Weights of a small transformer language model.
Size: 8 layers, 2 heads of 96.
Training: a variant of SOAP for these matrices, 200M tokens, 3045 steps.
Each number is 500 + 25 x the weight over the matrix's rms, rounded and kept within 0 to 999. Layers, rows and columns count from 0. Numbers have three digits each.

# gate: layer 4 MLP gate, 576x192, rms 0.067, rows 536-575, columns 0-47
# up: layer 4 MLP up, 576x192, rms 0.0652, rows 536-575, columns 0-47
# down: layer 4 MLP down (transposed), 576x192, rms 0.0661, rows 536-575, columns 0-47
gate536:498482476509549491510488472487521503494542512481488529519496497489454501454498514513488499474476495515492467461507478460481508489506483473493497
up536:474513480514494511560470527496477493514533496492481501493544501489514492467456525482504501484511560486465479466487495481529469485568487548504496
down536:500490485524554496510527487551525537523538461499441498503530457492488479451502457505499478516515478483514492498531524518480531487527513535499509
gate537:526465475527494459507525513524483504504462485468482516494520498449487477532505501550507468471452519530499552456473499473479479488484515507506494
up537:500504497510527502515461467517467517472522495492460470503487465488483496479486522479491494492501484486516459525483514550528533534477445479480525
down537:486512505501524488530482468557508469495464511481506498489502463480510486481506442525485480491503516499501496457544493540484480463495515464505500
gate538:504475508484552504507520462509499533509488458480493485544528508502485512542525480489528517477501484506503526499482476486473489442496521509494529
up538:479526503492536476474485459502509424491464528506503518524487520521516517478479518507479517518500540517452494503519515518514465501500483480537510
down538:537517515444538510498504508545525466500493485543555525483544534513521525492490503503494501520534532501477477517516473466493488444524483490523540
gate539:482493482444499480506520551498470465535433476473478487494511521525507459516533518559534539525504499515491501469486480511470523441492536475481507
up539:497508516473466485532487498489479477521495477539517473569472534462458480501480460495524503515502488517526490549448502502484508487478519522536524
down539:421504516489500499505513496504527456506528507499490483504533518511511502523510498515498547473489524530493495543519468543491508465535508488475507
gate540:449465515491483532502522533487501470487491506468523538507488494501500487533520513526483505479515502494513517477523514483577467546481542538510529
up540:527496504445470481531525506504481521577523487501476505483494436536503473463519514507466518508504505493497491515466488517471528518515514562458529
down540:510527471494509492504508449550501556482519487474512500436489475496513486471470478495503512470466547476510526487520499475467530487497516520492510
gate541:494453501463487484519490510495500499489518487513470525514504511462455491497466489458547483516488446527467518498516503500463521528468504510475479
up541:494492472494508481507461499501520546468537528516485513498465512458497533458500522489538537524491529504508431509510503469502502468575493504499502
down541:521527504524505501535504502501504517458494508528500484525486505454509509509473494481469526480492498458493474514544477516535456498469493471500523
gate542:517470484451485504497498501481498516454513500486488495494485557523517493475498487534450539505496473468500523479497481527491451479467511454486528
up542:540506504505510498548464487496502484494458455520526457485473506514515495481540543533468537499493487492488511500539528544509502501488492483507505
down542:486522530504527463510472502501512524528436514455503496442515485541517513506542489487514511453491528485481516534537502508437478480571500478513520
gate543:483485548454467534498520467503472524505508514508469511480530479499507492523541486501542485477475457462531505506484518488508509519467492446477500
up543:510496513483444501498482506511500514470528517511463460498515448506516490500495454538508524462504452502523464507491553458499521529497493469480497
down543:512528496489524530525523491485484494471484517527484476489502486471460496538546511473533505518503487497518454470494518469508479500472519501504498
gate544:475499527476489483486505454482469557485495490440508491474516493454505548456490491519487449510501484520460492506524490543507506518521513543490514
up544:490484504505493480474516515496526483492529498488488498498482508504493492464484520452451505519515537524480494442482530516513495525480504537463483
down544:498497484522511459517515455456465537532513495455469505494499532455485497513511506520451523478524454533464522511511553543528498484513482537449525
gate545:542514504542494470473492503528477497536515491473485494523496531489534495525548518494550500529491538476524491541502528478537495489462487471495557
up545:480465489484510512465495538486472543446519527480525495526515495495514509523446506463522484525503469534482535529492520514493534524496501501519496
down545:488542495471536503506508488480529552472517520510504501468457516481516499487504531528505488481485522506492505497506505528459500514486481480557491
gate546:494449485535529495495506512491499483508475489489521515519498527532515491496477489485514510498492530479465468476484486499515483496504503470488485
up546:491528510512504516514509536511511493506510475446438531519457474480504505482467469496499518500478458474510514483527511458535488507542541491497506
down546:458537473489522491522512474509471520505533541510462471486512483486517495454507501539496458491519473511490530462509491472477480507487537506503495
gate547:523450477470484528527505544509508481468497445481531500541490500505508459469477499507500525489505545481496518509502533462552510525473504443448525
up547:497500536532506480527492484422524502472537481503533488525475488501493467515505490472507544468488527493534452541492498501545460502510521493485520
down547:513481518534515478492518521509481506466520519522507514538499516532500556492509496507488466498533517515506461500500503490542479535438518515527471
gate548:495498456484510501496511497521508488524510505488509518498525490473521532475489539517511515514513499562470515505434514485511469538513499494505508
up548:493487501504496553527509523463521499492497486496503480460493516512490511488467531483501506470512509483511473536485570507452524530515563482511469
down548:491522458497530536486489484505485488479498493489529508514472491468498531514501527476467505492496479494484529490486501539550465491465511507500508
gate549:485494467505467530494477513538492470501542466471444492491515553477491454491518510481485469467497460499489509480495527493467524528464524489461521
up549:516481468536512506532511503493457516465526503524488489514499511504500495484514494489488462517526456503496504479526527520491478507501532523511480
down549:510507467452510484509508538484466520460480497469498491434497516497506533496495473487492486508486486481465546490429524523443493505512520504506469
gate550:495494491473475503439540498495474486459463462505554524437495471474485468511477501527513513481510500464438458500522484506528480489500466491520494
up550:528482546486459492491488489467488497608466555505506503544482535495488518492561518497522467478502522520475526481502469494520544462526553489500507
down550:509463516485454478494508504487453488500537431502530477451525479521480505499504499521501509463491522491496500488501464475515513505482505441484506
gate551:467484491504504502488487497474485521531497533486465475489503472516520509503516522518509478503506529498466505493504477492498524542505481533487534
up551:504514495527519510516499464509475449526479494541526455512527499478504506490506507512531519489493498534511531528506486488513469497482478486490517
down551:479508471492525448497470521515504524519512488458485472520473517491502475507531508510501481475567470480518517486513533487511464481513478468545508
gate552:485500476520518505528487502566467521462492547541515552507471489503505512485530517497523518516478516477511519514528478494500473521459488486522522
up552:527511499511551509479556462513493586411552519512442463511455539525485443525503424513464527513550540502481556518446493537509507505500490490521499
down552:507493483495520481467508506513550486496534544502449507534446518542473499470520459478461507525522510491492510457502538473454499496474511486522483
gate553:519524482489521494497521490462507499521517502482526495457500484518476494503490493552470430529500497510445492486485508493484479488501502463471509
up553:442486504484496502504496522454498501509496539518495503505536497469538501486517525487463509528492518522472458507510515515480501508513499490516523
down553:514508487496509511479501474512466516522468495504518543485469464533481524485530473501514474485534512502510503528502533497518462481516495499493488
gate554:491467499560508503499499458521512469485508473492522495499519509494507506568531514470518483493473451453526491507467476475464463532525479493475477
up554:488521487534470517514507455455496520529483567480483478502531516515517531488527545458502513511547464500472476502480494482506549512490525518466497
down554:532517486541484522509498435488465508532527460488488499513497476529500488484547499469523497465499495481518477537499486510543459548508480502513497
gate555:537505482540480465544529469498515516507468494543476444562515516500457536506476478486504516512497520517524548516516471510513476503490507491494483
up555:520489481509469497549528473507520492462517514505493494500514517513493486470482485512519543501480502451531491519492503515482519509553481499491502
down555:540508507521479560493495506478498492491480474519545484518464542516499474530494524517552523543455447504546519503527482482499495532539470502505493
gate556:476492481463438446488486425496479523523544524499487522505543518481491498501471496531469494466497497492499493493553477483550545487524494552572505
up556:523496482494510511522535532500464495523509505499486508477549522524457505537525467480460463479491503471511522530534479469497492488510580526528479
down556:521476515486522524542514522435516443485466561507532502482501506566522507496510486495497503526510505550509494508569457529444473496498523467517521
gate557:501503513479464503533525507488489498509440513524486475497485477545494470542498466513543541484484488531541529550523507492514504481486502478493522
up557:489497524484529512471529516467472525510503529499461498515419477501490530484462528499548486457520476505502458502505521501499472487503454534503479
down557:512471483517457499489524522469501509512472426498496474480466509480506516526563491495473518558508520515527465496488508500485517471512466530528499
gate558:478494489467501504527485516474502503508520480494474495456461541503536492512492495509461498501513533477538498493493511521491473522471512458511494
up558:501474490473507494492484545470499487505520489512498514461505514515495538509505538558462503479480512486471488439492501522490487484484489539514478
down558:500489513494453554491494461492484538487529554505546489514488560496526504489528460478524524518464471484492531488484465507499537498492503498535472
gate559:508458527531463465513515458455466526505474484490472482505521493550475506479463528495481493475502509499510548515522471527453498494506482528485532
up559:515505518538526527537503529527491524513518512552496530500509534493555515484499484525474492499488490494456476503451503513513512491507533521489552
down559:481487475505513515503525483496504510541453513497512489519510508450539493524502513504517546509517491521490513489535516538540502507484500492498501
gate560:542462535491490487494479488516522528511488497464509470535488485473470513491515537494511496465482533526522498471500520501493501512489561478520480
up560:443514476491529488511490494513520546485497476439512514524473498530492477494499546502467489498501461522492476499480502491527472507486493518498469
down560:489536454492500506508480470525479494475502502465510491493455524497527528467471492478457526542521450478505499541503520521520463493493517495547496
gate561:466477458478480464443499458504506518530490504541526475491537519508489508490519493462518520521479489523512468492493524484508492463465450519499468
up561:451524509497464488506484489487527501501523472490529461480466516429505518448536511489491504507483500501502448471531453483473452468495460473451475
down561:527509568503486483507476571464507460525522478454479507476512482520518507494492524478524472486519476550455501498522477495506481492488503438510440
gate562:486447506505523492502482495529538487529495489485523513536470498523476471494434517545500518507467519526497461487510456506532518457488481481484472
up562:464511487503468477477464467572488498476507500507494496521514525465516491529529491465521482481476492550479468470490455519527524493485471496482549
down562:490511435518512540517490472461480511498494508499495471518516487513533490495500515549492520494533539507506538536485451469444516498522512508480518
gate563:492524472505467536539499473504482524444526498521506523459534547499526486506501492516495497513435433569503485481512485517537483540539505470517507
up563:526471502483514527545511492483540458504503484474520484494518473456511490491496456499506462502489461493549530488453545467544534493487517507456517
down563:464476530486501539484512512493517508489500488508520502479480479505525530508499492528523515516485521489492489485476521525510529483482501500452452
gate564:522448494513527537499532533498495514513511466529451492508491462521474478502508495508507550483503508531460493545493511518496481498499474487529512
up564:535502497491537536517546523467536515471517540523502541495506524518490455523481474515469490533511513492518494510481456528522495516511495485484484
down564:490492496510498514502511521476475489502507557534474451512521467479505503475509525546526532477492506478500462549499434528527479460499472459531438
gate565:549485480482484471532505519524510472511496532496483483482503458492490502469469531496525485509502477515500517521525515513512482515521546502479515
up565:471504513518487489513526524545507503535505485491495466494482483506476495479505514491501490528479523495482509472520497473494501501506514527513493
down565:497492510524509488497533548544498576502511456497491499484520526525493499475549521482529503516525475535514477508515455503494494483499478507495501
gate566:515536494517553497496502542531477461535455475577550504520477533487485559495509500510503486474543475464517513549499522509463495498495462548497519
up566:477529478451469490495512514479525471514509494415495512481514528496505512505543493505452548524479520490488478486457554515496476533486506474510533
down566:508481505536505497534516520459518515545515527541463494486504527460496458550522461506517475457491509474517509525506464487509516487485481458492534
gate567:530522532529520481506484549549509513496490494518508510508549483530512472497457508442480508511515439506487544478467518498498526486505448471513495
up567:496523494473492454486470455505536477506527496513496517537493511509510518522507466500497461506494525516522479491488503506548516502536544499465530
down567:472475536443532524500471513469501486531549511518466509496527508513506516488508498496536512502535533495555512486501495490517485495476520471519526
gate568:472474503527489529439524498486493522523524521462475529490504500471533479483513518471492516491499554500477488496510549485465509498468500456512471
up568:497525521524478504453519462456523512516481496506460525531536468532488493496503471496533475488519489559472491501528501502491481558464475485493514
down568:490521526519469486485511487511460473504501462526496528558523504540467517519541522488501525486468457490499504510507478541510465492524527473498497
gate569:476508469506515465502508490515546509506556472465530431458537472481533536499464478461509499531530494488460553504529485473514552535502504433503498
up569:470487526488467500494540511534496470491451474536437507524487471504515473493512494528509494495513529477526455526502516515521458453541529514512500
down569:512463476516550533543481542515505515492466529545483519531509503500493516523516527521531534422498486514508458481520490530524463527504509519465523
gate570:523473487517482477520468493499527513532478500468485507473484485499492491497529518515488508531531445454536481526528488500466503471481463444487549
up570:471458511472505519487477521505500528511470503540496501520506527481485497526490464513447530450458524476504506530468505487540522510479521508486490
down570:494453527495503500533520496515494490480506493479468498529518548480502512477513525501531539497490502511495554496496548467526520521478508529514506
gate571:529471504463485537522531491523497471481512517478472490447484472532480521491522476513562506507457461538502488491487518477460502537507504473511489
up571:459481493489502482462481515493517505536471531495511499445491497491490480547512529497506539468491545511506456496556492472519502500515500561477513
down571:453515484512501479544498495493471486527524580493488471501497481517516471502472498456479474479493497476510472501497489472504504478477520490496479
gate572:512486500481489495449525504452494522492486480493507491456524471474544454465457485501481517537520526493521485524474502474488512512483512492473482
up572:541462475474538478484507488490547519492530497489507487478541520526499483520501497463484516509574479492537514506532518490479498479530489531534530
down572:495490466461519477493491523466559448511483512491513520498503520478538496513529509508474508509516476497508519516490528483446511478523479546511498
gate573:491536529473519514501509533498479513489509549473499498484532545542512510476468519522481481522507532502484524522522496497502507480478466460497518
up573:484493508491508504508495479474499481538530481482526478522516517481486493521493504508488479470492503520478468499530501474557496531476488491497483
down573:514481547553506499505495492497513530482516468503516491473561514508470495499469484510487527467506486477500514489501482537488537503492439501435505
gate574:504537546505494471474495466537463465478493454465517489473464533549552521478521514517465491587459509493489453469499464481528477445519486508507515
up574:460512503487506509532497481524483512581485479526499460533527464485471493484505499522554483496494525528456468512516519511502501488478488474516475
down574:509505520478494512455497522491453506489523477520481473479505475545497519519534455507494461489492482494474500472490496494499493504504504535502475
gate575:532480497516530508542423515471503507495508513531506519468533532496502466511494475484491455494517488497503493520488479509502481527528453507538494
up575:504530490502513524480524470527480432502526501524536530521497487524554487515510471426497500455510440510512500542522527500497500488508566482506518
down575:497497530515516482484502468500537475527527541504523535505513477461526503485499466525540470461482472497532481509515531453523529502524473523471504